Weights of a small transformer language model.
Size: width 256, 4 heads of 64, MLP 704 SwiGLU, vocabulary 641.
Architecture: RMSNorm after each block, rotary positions, no biases in attention or MLP, untied embeddings, normalized queries and keys.
Training: a variant of Adam for these matrices, 874M tokens, 13337 steps.
Each number is 128 + 32 x the weight over the matrix's rms, rounded and kept within 0 to 255. Layers, rows and columns count from 0.

# layer 4 MLP up, 704x256, rms 0.0987, rows 503-569, columns 0-31
[[109 141 131  92  85  88 155 143 174 138 152 158 120 145 148  89 135  87 162  96 107 160 144 104 127 171  69 133 129  78 191 103]
 [ 48 143  86  75 149 173 202 132 173  92 107 158 130 149 133 130 180 113 112 146 146 165  52 146 100 144 140 108 121  97  81 112]
 [108 116  58  99 102 131 125  93 113 122 130 116 161 159 161 127 189  91  67 124 116  99 177  85 107 181 151 106 118 108 104 109]
 [102 141  75 139  88 110 115 166 102  67 202  98 136 115  59 138 112 179 113 147 165 159  85 112 161 135 144 128 103  46 115 121]
 [ 95 115 128 145 143 122 106 155 137 182 166 132  65  94 140 137 120  60 111 144 105 174 100 129  79 151 161 151 196 182 107 116]
 [ 79 141 152 142 164 125  77 145  92 121 120 157  97 165 133 141  87 154 143 147 149  97 133  94 117 117 125 100 178 114 117 151]
 [109 105 133 145 153 133 152 104 183 132  71 143 146 154 145  88  68  99 162 107 192 123 137 148 157  65  76 155  95 193 120 148]
 [143 153 158  67 154 106  99 126 159 186 132 113 146 139 142 137 128 189 141  82 130  91  52 130 156  94 131 160  81 126 122 118]
 [112 102  80 113 133 165 161  98 134 144  88 114 148 141 137 123 129  93 138 102  93 116  95 109 146 131  82 117 131  82 183 166]
 [148 122 141 113 127 136 133  79 134 139 216 134 165 125 116  93 136 164 171 137 155  91 153  80  56  80 153  99 136 127  91 160]
 [156 192 186 150  71 120 100 112 146 197  85  74  98 146  82 149 160 119 135 115 186 147  54 171  96 127 109 137  94 185 129 139]
 [128 157 156 116 174 126 126 113 166 166 116 136 140 132  85 143 106 125 143  89 174 150 148 102 124 117 124 143 139 170  98 163]
 [136  33 173 124  92 122  76 115  93 112 115  75 146 122  99 120 124 178 117 138  78 115 120  86  97 199 140 101 189 117 117  55]
 [108 157 144  67 138 131 105 148 116 109 126 131 119 114 140 114 128 127 148 151  77  91 113 115 102 139 100  76 130 163 133 163]
 [127 176  77 119 160 157 169 137 130 151 173  99  95 180  98 113 160 141 133 160 157 134 178 108  93 136 132 114 141  86 105  36]
 [117 132 123 130 170 100 181 155 178 129 116 143 181 139 117 168 185 142 106 204 102 154 150 102  75 153 162 104 152 143 116 157]
 [ 95 134  93  73 102 119 154  64 136 138 230 146 149 119 132 106 163 180 133  93  84 169 138 120 165 136 214 160 124 122  87  74]
 [ 62 128  97 121  80 143  72  85 180 182 130 126 117 194 167 111 102 134 138 101 170 133 161 168 103 163  90 118 139 139 130 189]
 [ 64 169 130 117 113  54 104 133 108 185 109 159 196 145  62 134 122 128 127 116 160 122 156 112  98  88 148 131 175 108 142  95]
 [179 156 129 134  99 106 114 116 112 109  89  91 110 175  96  84 134 129 142 165 144 145  79 131 124 160 176 141 108  76  73 103]
 [140  95 108 105 129 181  70  67 153 118 142  96 132 128  96  82 132 166 198  70 135 134 159 137 110 183  94 116 121 114 135 111]
 [122 137 143 156 106 106 136 111 133 115  63 140 151 159 129 103 117 166 121 158 167 163 163 153 135 115 139 112 135 110 108  87]
 [161 122 152 166 132 157 109 158 179  82 132 124 157 135 148 151 168 110 118 122  97 113 144 102 128  93 147 168 158 125 131 100]
 [104 135 108  65 133 137 154 114 169 164 192 123 140 134 138 129 124 109  95 129 125 189 162 159 130 134  78 150 136 165 111 144]
 [135  77 164 153 150  53 128 148 120 105 139 111 128  86 184 121  93 150 138 162 109 123 144  54 149 196 104 150 146 124 134  68]
 [160 143 169 119 148 167 133 177 163 128 110 176  81  96 151 119 119 122 160 140 141 165 118 114  99 126 165 127  78 117 109 143]
 [125  98 146 146 126 125  58 146 128 147 183 149 132 178  98 102 126 104 137 125 112 115  68 189 150  93 121 101 127  63 151 136]
 [134  80 144 119 154  65  93  64 133 174 174 157 103  80 120  54 102  95  98 136 172 115 159 119 137 111 131 130 107 128 107 108]
 [193 116 132 142 171  90 116 111  53 105  82 134 150 114  65 147 129 112 136 167 151 114  66  91 201 222  81 135  97 132 177 186]
 [172 175 135 118  92  84 158 131 145 145  74 138 198 122 153 112 120 170 122 108 117 169 122 139 163 168 149 114 126 104 132 134]
 [ 65 116 150 170 131  97  94  90 126 109 110 126 171 119 129 105 111 105 108 132 147 226 169 106  65 170 128  92 148  70 118 133]
 [109 122 176 131 116 137 127 147 113 134 112  76 182  91  75  93 119 115 152  92 158 161 151  94 121 124 125  94  99  93 109 120]
 [126  97 171 193 176 157 109 126  41 173 141  94 146 136 143 126 150 167 174 157  81 124 128  91  92 154 144  93 134 113 128 107]
 [149 169 169 120 128 128 173  70  89 158 153  90 102 154 158  87 144 134 134  96 105 113  98 115 102 173  79 144 107 192 166 150]
 [ 90 137 141 163  89  82 130  87 105 146 129  74  81 123  52  99  73 126 151 133 147 130 109 200 137 100 148  81 138  74 120  57]
 [148 146 118 119  82 108  80  88 202 121 125 119 123 177 110 130 166  94 127 158 146 133 129 175 130 170 182 124 155 141 137 142]
 [137 125 163 134 107 153  84  68 147 130 113 173 131 153 149  99 149  85 143 104 177 152 129  63 150 144 146 119  92  91 150 145]
 [151 170 133  83 111  88 118 132 156  60 160 211 116 139 116 123 148 114 156  99 140  85  97  99 115 193 141  91 162 148 123 129]
 [110 133 131 162 141 159 111 170 174 106  66 103  92 143 176 139 146 105 134 156  79 113 109 148 196 173 173 143 132  83 148 147]
 [124 192 167  56 129 138 149 139 106 180 151 174 100 122 124  78 127 160 153 155  84 111  92 146 103 151  67 126 152 169 169 190]
 [122 149 163 138 116 101 103 169  71 128 153 132 127 153 121 138 151 105 121 145 118 109 130 127 128 137 118 123 147 111 132 137]
 [145  77 160  87  69 112 106 112 111  74 182 216 151 188  69  85 131 197  97 133  88 127 105  97 108 136 142 172  38 181  99  91]
 [102 149 100 133 128  89 114 116 202 100 143 151 114 143 122 106 132  53 113 151 149 154 126 140 114 143 125 129 112 118  92 122]
 [111 111 134 119 141  97 140 179 136  71 109 148 153 119 146 141 191 145 137 133 188 141 106 142 152 177 125 117 121 127 130 102]
 [ 93  76 115 111 118 111 147 115 137 128 141 112 118 130 156  70  97 131 117  97 149 142 143 160 112 133 146  75  92 165 121  70]
 [122 106 132 151 127  29 117  90 158 111 170 205 150  88 112  91 124 140 117 144 138 167 176 124 103 140 143 121 125 155 107 111]
 [ 83 179  60 121 163 121 111 138 153  81 110  88 131 143 146  94 140 153 153 185  76 118 129 138  83 139 114 149  95 102  96 167]
 [138 147  93 188 125 117 124 137 144 168 138 162 138  73 102 121  85 123 130 114 140  70 126 111 151  91 127  92 116 180 194 194]
 [146 136 155 117 131  78 121 102 158 173  95 135 117 172 128 132  78  78 167 127 160 108  90 105 117 146 133 115  93 148 140 173]
 [146  89  77 135 157 193 129  73  98 111  89 169 103 161  87  90 130 104 171 127 133 136 133 133 117 181 136 102 153  77 216 110]
 [ 65 160 119 152  63 131  82 157 183 151 146 134 145 170 151 160 149 118 139  69  98 159  48 118 109 226 116 105 102 152 115 145]
 [104 142 121 121 110 166 133 117 167 167 100 124 120 107 117 205 155 183 143 129 116 135 212 113 112 157 167 147 143  91 127 155]
 [142  96 146 127 114 125  82 124 105 120 154 125 123 120 125 117  68 171  95 125 124 135 117 121 113  85 144 129 158 139  83 132]
 [ 88 109 150 126  94  83 134 100 144 133 110 176 126  62 139 120 151 125  82 146 121 116 127 146 129 139 136 161  99 136 173 141]
 [136  87 163 127 106 153 113  95 164 141 114  76 126  75 109 111  72 139 153  94 120 115  69 101 153  94 157 116 155  94 151 123]
 [109 123  97 132 102 114 170 142 137 129 103  47 101 151 156 131 157 109 104 131 187 110 182 188 100  93 113 133 117 158 118 131]
 [161 105 114 181 152 129 150  99 108  50 147 124 130 111 151 129 118  80 172 103 134 160 135 154 150 199  77 169  75 129 150 148]
 [120 128 159 116 180 174 124 110 170  73 150  97 121 141  82 134  85 133  81 156 104 111 124 191 109  80 160 144 132 169  64  94]
 [146 120 133 120 115 151 119 110 103  77 121  81 155 157  97  66  77 138 148 148 123 117 127 137 144 119 154 134 144 140 161 105]
 [110  69 132 129 164  94 133 154 153 182 129 162 128  66 157 173 161  76 122 163 170 145 105 126 174 153  98 101 183  59 133 133]
 [129 131 118 159 131 161  86  84 133 170 168 143 100 175 141 131 112  86 109 153 130 161 134 139  95 124 131 142 167  92 140 158]
 [175 129 135 125 113 120  91 163 142  63 122 102  73 102 116 131 148  58  97 165 144 168 140 100 163 139 124  76 104 117 170 159]
 [154 168 156  90 149 113 120 180  86  78 177 151 191  87 142  59 148 111 151 149 100 169 142 128 109 122 115 119 157 121 123 170]
 [139 159 153 141 139  97 110 151 142  68 113 122 142 120 167 128 120 120 157 107 172 137 116 149 173 100 117 142 163 106  89  87]
 [124  80  74 119 137 160 119 184 130 103 121 146 115 134  85 130 131  98 150 113 201 102 137 141 105 128 177 134 219  90 132 146]
 [130 103 110  96  88 141 158 147  58  92  70 188 168 148 100 106 155 148 122 121 122 147  90 174 134  94 154 150 100 107 149   6]
 [110  50 171 129 148 148  71 149 121 124 123 117 132 120 120 125 115 130 154 145 115 115  92 148 158 123 151 169  82 161 139 144]]
# layer 4 MLP down (transposed), 704x256, rms 0.093, rows 503-569, columns 0-31
[[156 133 125 134 165 115 170  99  99 127 155 132 118 143 164 152 198 107 168 148  74 154  82 199 123 147 104 140 124 107 210 125]
 [167 136 127  82 113 157  63  65 187 121 125 154 124 192  94 134 112 126 173 139 128 128 129  96 159 135 152 164 167  81 125 128]
 [133  64 122 132 146  64 116 112  55  87 104 133 162 119  67  92 151  83 122 140 151 134 141 168 161 123 109 202 139 205  94 120]
 [147 158 129 136 122  88 139 108 150 145 106 120 157  80 115 125 234 146 172 133  66 134  87  44  91 148 199 146 140 109 106  62]
 [112  84 133 156 168  97 145 157 155 121 122  96 189 146 137 184 110 128  88 134 170 104  87 140 120 116 123 182 139 139 157 167]
 [ 73 171 135 152 167 236  91 143 109 142 110 144 141  76 167 148  99 159 136  99 144 145  61 157 117 138 154  96 123 159  88 131]
 [160  73 145  87  40 159 177 139 111 155 130 146  94  94  95  99 146 125  63 135 184 122 115 138 123 114 138  85 127 131 112 128]
 [140 143 130 156 116 118 149 136 108  83 125  97 151 141 126  78 130 112 117 177 130 125 144 151  91 143  88 133 140 145  87 115]
 [155 137 163 127 172 113 128 165 132 131 105 146 109 129 123 120 135 143 112 108 147 182 114  73  83  94 103  96 146 171  73  93]
 [165 153 119 138 153 139 131 113 131 103 168 100 159  91  86 129 136 184  82 124 185  81 153 113 145 158 167 122 127 152 143  84]
 [ 99  85 120 151 129 216 160 169 112 134 125 178 167 154 139 208 107 180 139  84 126 161 113 177 107 140 130  79  88 135 195  89]
 [122 163  71 169 157 141  93 142 128 132 120 116 143 170 121 110  92 112 144 106 121 117 100 123  88 178 145 171 117 187  59 185]
 [ 65 146 127 167 118 173 148 111  89 134 137  80 130 179  91  93 142  62 185 130 111 160 115 145 102 148 116  68 135 194 130 144]
 [148 172 139 104 174  95 116 103  95  93 106 125  96  96 138  92 177 107 126 124 131 139 106 142 154 130 100 124 140  85 108 180]
 [ 96  71 163 136 148 119 173 144 135 101 160 103 146 129 142 104  89 152 119  64 123  95 151 117 172  76 104  76  89 109 121  49]
 [ 55 131  95 127 144 112 127 160 150 128 127 175 125 144 148 100 124 132 188 127 152 163 170 148 126 139 205  99 117 131 140 117]
 [105 138 112 104 117 119 129  67 113  57 128 150 157 116 144 197 186 124  83 135  29 100 187 143 144 146 105 126  82 134  74 149]
 [152 105 165 132 127 111 122 117 173 147 228 105 115 151 124 139 169 100  94 124 145 117 103 136  39 151 134 112 140 108  99 193]
 [103 183  85  88 138 146 115 104 118  98 118 141 143 148 137 173 153 163 143 123 182 120 128  90 160 114 152 142  99 102 120 110]
 [171  98 115  99 178 122 127 102 173 115 144 154 151  84 112 130 137  93 105 155  94 151 109  84 135 140  59 123 154  68 159 131]
 [142 126 126 101 114 102 111 150 137 108 133 125 153 156 116 139 172 123 123 148  63 155 118 136 161  88 148 176 110 149 109 116]
 [108 151  73 105  88 149 114 173 117 116 150 126 118 116 150 134 163 163 149 130 143 114 117  90 148 115  94  90  80 171 157 168]
 [115 129  51 185 140  80 135 148 131 162 203 127 174 142 171 136 155 135 114 161  98 146  90 119 163 197 107 159  92 116  53 205]
 [152 116 132 118  62 148  48  99 188 168  53 134 124  53 126 168 112 166  66  63 115 146 138 140  61 123  97 158  46  97 116 119]
 [103 146 170 128 215  85 153 104 127  74 119 100  57  96 128 104  99  94 102 113 141 156 141 176 148 184 121 171  99  98 122 113]
 [158  96 123 138 164  70 165 123 104 143  71  82 105 130 108 139 179 129 113 156 179 109  85 119 111  94 109 148 122 149 101 102]
 [113 161 151 148  98  67 160 143 152 135 144 177 104  72 115 153 109 121 162  92 115  50 107  98 170 122 174 105 137 111 111 102]
 [158  99 141 149 127 103 161 114 136 144 117 128 214 132  94 128 146 113  78  89  92 115 132 133 118  90  76 135 112 143 138 150]
 [149 146  78  82 115 150 114  94 110 125 194 101  98 162 134 149 102 131 115 138 115 127 146 120 120 138 157 134 127 199 142 119]
 [110 152 130 132 135 115 146  71 130 126 108  92  90 165 120 121 131 184 125 136  96 150 110 140  74 147 172 141 105 150  70 134]
 [135 151 125 167  83 203 143  99 143 117 110 115  90 147 106 151  93 114 101 155  99 103 126 127 136 134  54  86  83  81 129 136]
 [141 153  93 146 229 109 137 107  98  99 155 106 164 145 165 176 132 147 127 180 137 131 202 169  93  95 104  99 198 119 129 135]
 [168 167 164 192 189 118 115 100 147 110  75 123 155 135 125  76  88 155 168 135 177  87 124 139 141 136 159  88 167 181 133 121]
 [100 117 142  82 132 178 135 103 136 128 166 125 145 149  71 143 139 102 135 104 167  83 136 108 177 150 105 199 108  84 176 102]
 [103  75  89  89 112 104  94 129 136  78 112 123 147 162 160 161  60 120 145 120 128 139 126 215 156  97  88 105 182 136 122 120]
 [143 166  91 168  43 132  95  94 199 117 154 118 142 119 112 115 206 102 164 157 107  83 136 136  98 101 149 124 185 131  75 164]
 [ 99 108 119  95 163 148 125 122 112 122 114 135 132  83 215 127 120 127 132 168 151 117 156  95 111 133 115 155 121  83 123 183]
 [ 72 211 132 145 124  98 147 129 129 120 130  64 128 126 131 130 124  96 111 113 115 109  84  36 104 153  93 122 116 140 156 136]
 [142 173  91 113 114 139 117 157 150 140 149 137 146 101 128 189 101 135  96 130 106 119 189 108 125 103  94 183  99 113 132 119]
 [121 153 169  73 184 134 148  93 116 146 106 117  68 111 116 103 111 164 146 110 136 137  96  94  83 108  73  96 123  90 135 138]
 [181 122  86 150  94 144 119 158 179 123  68 141 135 113  88 113 124  98 137 170 125 134 149 146  94 145  55 146 137 130 120 160]
 [117  85  19  90  92 179 137 102 157 144 101 117 180 120 146  91 101 152 154 123 129 192 111 154 141 123 152 147 140 161 172 106]
 [100 116 126 148 131 118 125  95 158 145 184 133 154 132 114 126 149 122  89 179 111  51 164 136 201 122 114 190 128 109 126  73]
 [ 99 111 123 171 165 146  74 125 102 160 146 108 133 134 129 157 121 104 125 113 125  66 120  93 121 104 100 182 135 100 105 105]
 [131 110 116 115 190  70 156 135  80 121 125 132 203 128 121 160 131  79  94 102 108  82 149 141 154 140 105 141 211  83 130  82]
 [141 205 116 119 116  45 113 112 126 165  83 159 137 141 119 116 162 176  37 104 101 138 115 144 120 102 126  76 167  85 185 121]
 [167 149 160 155 172 141 141 126 147 156  60  63 147 123 120  98 148 116 169  97  62 123 158 107 127 115  92 117 117 119 119 123]
 [134 179  73 185 164 105 141 100  94  56 103 149  72 180 186  94 153 123  88  99  89 116 152 105 137  87 185 119 144 116 141  86]
 [122 125 144  92 162 134  98 119 173  73 133 169 133 143  71 146 122  97 157 106  65 100 116  99 184 153 142 163 126  21 141 184]
 [172 138 183 158  89 152 149  60 158 145 105 115 189 120 128 181 152 184 144 140  75 176 159 100 132 106 152  88 132 129  79 127]
 [  9 102  65  96  82  97 177 123 141 129 111 127 109 137 197 106 182  69 186  88 167 112 188 120  94 135 127 102 134 181 122  80]
 [ 67 134 129  96 115 164 131 134 154 175 172 137  76 123 127 152 131 120  83 157 118 165 164 169 129  76 136 155  89 156  75 123]
 [ 46  88  89 121 101 105 144 105 213  64 147 194 101 135 122 169  56 110 129 144 163 131 133 139 110  76 151 139  48 106 124 134]
 [168 107 111 126 114 152 156 158  81 194 109 130 136  88  65 121  84  83  56 130 110  93 149 136 115 162 103  94 104 121 135 105]
 [ 95  97  67 149 170 110 145 129 128 129 165 147 106 134 136 123  79 133 138 125 139 110 115 170 134 100 138 166 145 194 106  90]
 [131 174 101  80 128 110  96  70 130 139 130 128 123 143 128  68 146  76 109 167  98  88 128  80 112 118 121 126 125  70 129 126]
 [ 81 143 127 112 194 118 143  66 161 150 114 167 129 119 122 132 156  82 124 118 146 164 135 207 126 161  56 131 111 141 150 118]
 [135 150 145 123 172 145 113  98 159 103 119 137 117 124 161  56  86 106 143 148 110 113 189 132 124 198 164  94 146  85 154 131]
 [122 165 100 119 148 144 128 104 114  99 119 138 131 151 108 122 159 145  77 100 156  84 140 143 100 195 167 193 169 136 126 105]
 [130 116 134 165 120 133 171 138 123 114  85 169 109 113 134 159 168 193 179 103 121 178  87 136 109 100 119  90 100 234 116 136]
 [ 79  94 131 123  88 110 148 105 117 147 145 151 158 177 106 117 139 201 153 128 113 140  99 117  58  66 120 131  97 105  89 199]
 [154 143  97 197 117  96  97 151 134 110 197 144 142  47 143 151 135 158  52 172 164 174 186 118  69 115 173 132 112 150 129 116]
 [131 166  89 168 107  45  78 154 160 146 130 144 150 123 176 112 121  75 133 144 135 102 114 123 128 129 122 156 147 126  95 112]
 [ 82 157 202 164 129 165 130 171 110 132 147 152 141 192 180 123 132 146 159 115 159 198  99 159 132 122 120 142 130  82 102 127]
 [ 63 148 151 136 136 124 105 146 138 151 183 127 118 133 156 123  99  78 118 179 120  73 115 212 156 175 167 150 103 104 140 167]
 [160 129 122  64  92 123 141  97 132 127 112 119  64  95 129  95 109  87 139 120  83  76 141  92 150  74 130 126 148 132 126 154]
 [ 99 119  94 135 116 126 150  79 128 122 119 169 139 107  89 172 150 117  99 153 101  79 111 137 110 151 132 137 102 152 197 133]]
# layer 4 MLP gate, 704x256, rms 0.0936, rows 504-569, columns 0-31
[[119  92 168 103 127 147 122 112 185 113  96 152 114 159 119 107 157 145 174 122 193 115 109  90  98 142 178 175 103 221  89  38]
 [106 125 122 101 143 111 151 104 121  85 223 104  93 173  84  87  48 125 113 121 190 182 153 185 144 170  67 122 126 134 177  92]
 [117 147 134 164 133 100 194  74  66 155 120  80  95 139 154 125 153  88 133 111 135 122 142 200  74 133 134  89 103 158  99 103]
 [ 99 150 167 135  58 122 122 161 172 146 118 100 126 141 122 152 107  75 117 153 103 176  86 128  95 122 128 131 164 118 121 118]
 [110 122 105  60  59 109 186 156  98  88 168 133 107 124  97  42 140 120 187 141 188 164 111 143 163 137 132  53 166  98 177 105]
 [134 117 115 111 142 153 149 107 132 117 139 110 116 162  89 127 131 121 109 117 136  78  76 150 104 112 104 132  62 136 101  82]
 [114 111 138 148 122  98 153 109 173  90 149 116 124 172 165  87 112  91 131 159 157 140 123 192 104 134 154 141 102 137 124  53]
 [114 179 136 177 157 179 124 126 114  87 128 117 138 150 128 173 168 138 118 132 128 124  74 111 115  97 114 147 110 151  89 112]
 [179 125 124 181 126 107 175 135 107 139 182 147 117 113  72  75  82 189 169 132 106 125 152 116 113  70 162 139 132 198 159 122]
 [ 91 168 160 155  97 145  90 110 154 149 134 116  72 161 137 137 112 148  88 121  95 142 164 159 122 120 127 126 149 116 106  96]
 [171 122 126  93  77 166 178 110 145 125 127  86 107 166 112 117 119 107 169 175 127  70 130 143 148 131 152 172 124  98 173 106]
 [162 125  96 111 115 108  99 163 119 160 134  46 135  97  60  87 171 115  88  90 120 103 110  97 134 155 137 120 128 143 161 136]
 [ 98 148 155 135 106 170 156 117 154  97 118 145 115 151 140 143 154 133 129 100 139 121 200 131 139  96 107 136 110 122 103 149]
 [159 142 129 127 102 158 127 138 108  87 150  65 152 118  96 111 179 147 154 178 143 112 157 126  97 140 110  76 106 150  87 100]
 [132 142 132  43  94 112  74 110 173 149  89 124  95 164 114 115 138 155 145  95 159 166  90 154 153 134 128 101 131 127  98  92]
 [ 97 144 191 116 163 138 139 147 141 142 130 127  73  86 153  86 104  91 139  60 131 159 117 167 119 131 156 172 122 141 122 129]
 [201 107  76 167 111 154 176 135 105  87  82  97 123 143 187 144 141  82 133 139 110  93 122 120  72 100  86  65  93 139 141 141]
 [ 91 155 116  84 153 113 163 129 154  92 162 156 177 112  82  67  38 129 159 135 146 179 137 220  97  25  73  71 162 118 132 164]
 [193 171 105 151  85 126 136 129 105 114 112 106  96 166 112 137  75  73 106 106 107 122 115 166 104 133 162  90  60 119  81 119]
 [121  94 152 120 182 109 128 103 111 110 108 115  95 115  95  43  74 114 155  95 110 114 159 172 124  77 139 126 124 149 128 127]
 [125 107 123 162 179 161 162 145 128 138 149 133  76 153 112 115 125 120 103 146 109 122 142 148  96 119 138 164 112  87  99 130]
 [129  74  79 119  87 139 106 119  91 128 114 146 103 174  86  55  98 113 103 125 196 159 105 122  95 112 175 101 159 114 127 133]
 [179 153  84 104  97  72  84  99 112 134 161 119  64 140  87 129 203 150 148 114  68 160 110 153 117 108 142 147  78 159 101 111]
 [100  93  15  84 119  92 151 103 168 109 106 135 137 188 153 100 121  88 172 146 142 203  87 128 127 117 155  83 105 164  96 105]
 [138 177 124 115 135 135 162 153 194 104 134 193 148 110  85  75 111  97 104 165  82 185 121 172  61 118 129 112  95  73 174  94]
 [155 140 177  37 133 121 127 192  98  97 161 121 133 106 159  96 123 187 175  97 146  88 156 165 157  66 123  83 124 127 100 109]
 [110 157 105 113 107 117 108 162 107  69  93 109 170 194 142 188 129 165 197 127 164 100 130 129  72 112 147 123 130 112 111  91]
 [ 78 124 140 127  86  97 130  97 186 102  92 186 125 135 129 122 166  91 103 149 132 110 154 180 126 130  97  83 104 133  84 162]
 [165  99 102 100 133 106 109  98 102 109 131 131 109 147 170  77 123 145 134  90 204 140 129 134  91 127 152 111  84 139 133 127]
 [ 74 103  97 133 132 162 139  84 164 176 133 164 146 127 167 118 122 104 121 126 146 154 132 158 148 169 115  80 111 143 183  96]
 [155 132 122 144 167 157 160 116  87 140 178  96 156 160  88 115 147 139 122 145 149 160 132 190  81 122 133 129 186 115  94 129]
 [140 143 105 159 161 155  83 168 100 167 125 156 143 165 171 104  56  85 137 104 165 175 125 154 155 104  98 125 114 100 159  95]
 [ 97  94  96 118  94 121 186  92 193 152 159  65 119 188 147 161  64 111 150 170  75 145 124 168 108 138 145 109 132 186  80 162]
 [178 121  92 145 174 133  64  60 144 160 111 123 120 178 108 154  52 178 150 113 211 122 147 179  83 118  65  96 118 104 194  84]
 [124 142 123 125 192 110 153 120 152 129 129 130 105 162  91 115 105 150 129 145 136  95 139 108 154  96 116 139 125 150 138 164]
 [125 172  82 137 145  95 103 136 101 101 143 172 129 133 104 122 150 138 123 157  99 124 177 115  85  88 159 135 151 129 181 115]
 [126 131 111 171 162 129 116 131  79 108 169 192 148 172  98 156 124 137 103  90 231 153 170 167 140 126 173 163  85 175  84 105]
 [167 104 125 122  72  76 166 147 148 106  58 120 129  82 147 111 120  98 149  91 120 113 139 129 127 124 126 140 103  93 182 121]
 [120  99 147 102 166 128 199 175 146 175 189 116 119  80 136  82 128 162 174 153  80 124 147 122 129  94 106 115 124  99  81  86]
 [ 66 136 102 145 118 171 115 133 116  75 150 104 131 178  88 138 116 104  66 159 145 130 112 148 147 128 176 134 153 166 165  92]
 [104 163 127 168 138  91  82 144 113 143 140 104 100 150 130 108 138 145 140 129 174  97 121 164 139  66 200  99 197  71 106 149]
 [111 140 115  89 102 111 159 163 175 156  63 105  96 132  94 126  94 101 147 152  69 152 136 101 127 121 141 119 154 158  91  88]
 [ 78  65 141 155 102 161  94 135 105 185 177 120 148 121 161 118 170 157 125  83 120  95 131 105  68 144 129  85 107 124 115 124]
 [104 120 173  88  85  92 101 134 203 125  94 152 137 140 143 103  66 129 175 104 148 132 105 121 114 166 125 111 103 112 129  92]
 [ 86  65 134  92  93 140 140 156  87  81  93 149 138 170 135  93  61 109 170 116 107 123 124 125 106 164 177 143  97 184 134 121]
 [107 164 144 146 156 165  96 156 113 125 154 128 153  95 121 103 116 118  91 112 139 168  86  99 124 150 160 124 161 121 135  97]
 [158 135  94 141 134 105 170 157 102 146 153 132  86 107 185  84 169 108 149 169 157 127 153 151 151 161 153 114 147 192  88 164]
 [115 148 115 113  66 109  80  95 130 118 123 109 152 147 130 116 186 101 135 127 158 121  87 134 119  70 115  31 107  58 148 122]
 [ 97 113 195 152 128 195 118 114  49 149 126 124 134 173 157 122 126 128 133  90 191  82 148 147 117 113  77 126 125 144 130 105]
 [119 128 156 155 159 195 123 113 110 118 116 163 130  97 130  37 104 126 131 165 109 157 122 163 130  73 165 106  81 140 153  77]
 [106 191  94 139  69 152 161 179 120 106 140 114 114 153  84  82 144  39 176  93 126 127 143 102 124 144 115 128 124 111 147 126]
 [101 136 102 104  75 175  48 136 107 145 116  99  61 111 122 133 117 166 107  93 144 153 124 134  64 128  99 141  76 124 115 141]
 [125 130 135  91 121 143  49  85  83  91 181 110  94 134 145  64 157  90 130 119  70 142 109 174 102 154 157  80 172 133 153 137]
 [ 79 156  94 125 122 179 194 169 126 135 120 184 128 186 148  73  96  89 154 157 142 141 160 161 100 112 109 127 164 157 155 140]
 [ 39 163 170 126 170 134  96 138 147 111  98 165 129 152 121 148  88  95 148 157 186 158 156 129 121 146 137 117 103 117 138 106]
 [ 50 113 109 116  88 143 105 136  96 192 131 106 125 139 107 115  92 102  91 135 166  91 155 188  88 123 103 110 111  91 149 142]
 [117 137  98  75 153 153 106 144 124 135 140  73 142 123  57  93  86 144 165 129 225  80 146 140 107 194  90  77 143 157  88 144]
 [146  66  90 120 136 178 114 126 165 125 196  58 133 122  70 114 100  85 134 131 137  74  97 190 169 157 163  69 106 144 111  97]
 [148 109 148 131  60 136 125 140 123 142 125 157 150 108  81  74 126 163 163 129 179 148 138 138 106 206 169  77  97 109 154 158]
 [135 105 102  93 104 112 143 143 104 115 127 166 149 174 114  69 144  81 159 151  91 140 129 119 163 160  96 124 171  94 164 106]
 [167 130 167 130 167 126 142 128 123 156  67 115 146 140 127  63 148  78 119  67 142 135 103 137 103 120  81 100  97 134 212 151]
 [ 64 118 113 120  94 125 152 148 146 108 119  79 115 198 132 185 150 164 130  75 139 130 137  92 113 140 107  75  81  69 125 140]
 [ 79 163 116  59 133 151 132 119 148 140 126 114 118 248 137 127  61 139 179  82  97 105 144 117  85 120 102 135 112  94 108  91]
 [159 114 103 161 188 104 172 150  68 142 130 161 103  75 150 104 124 145 130 116 166 164 167 114 130 163  93  87 134 105  83  97]
 [178 120 125  77 179 130 190 117 125  62 155 133 156 135 132  96  83 130 127 146 124 106 127 139 128  77 189 160 100 130 130 118]
 [148 103 110 147  59 114  72 126 170 118  76 109 117 121 137  59 117 107 233 155 100 158  78 196 132  82 179 109 102 109 173  91]]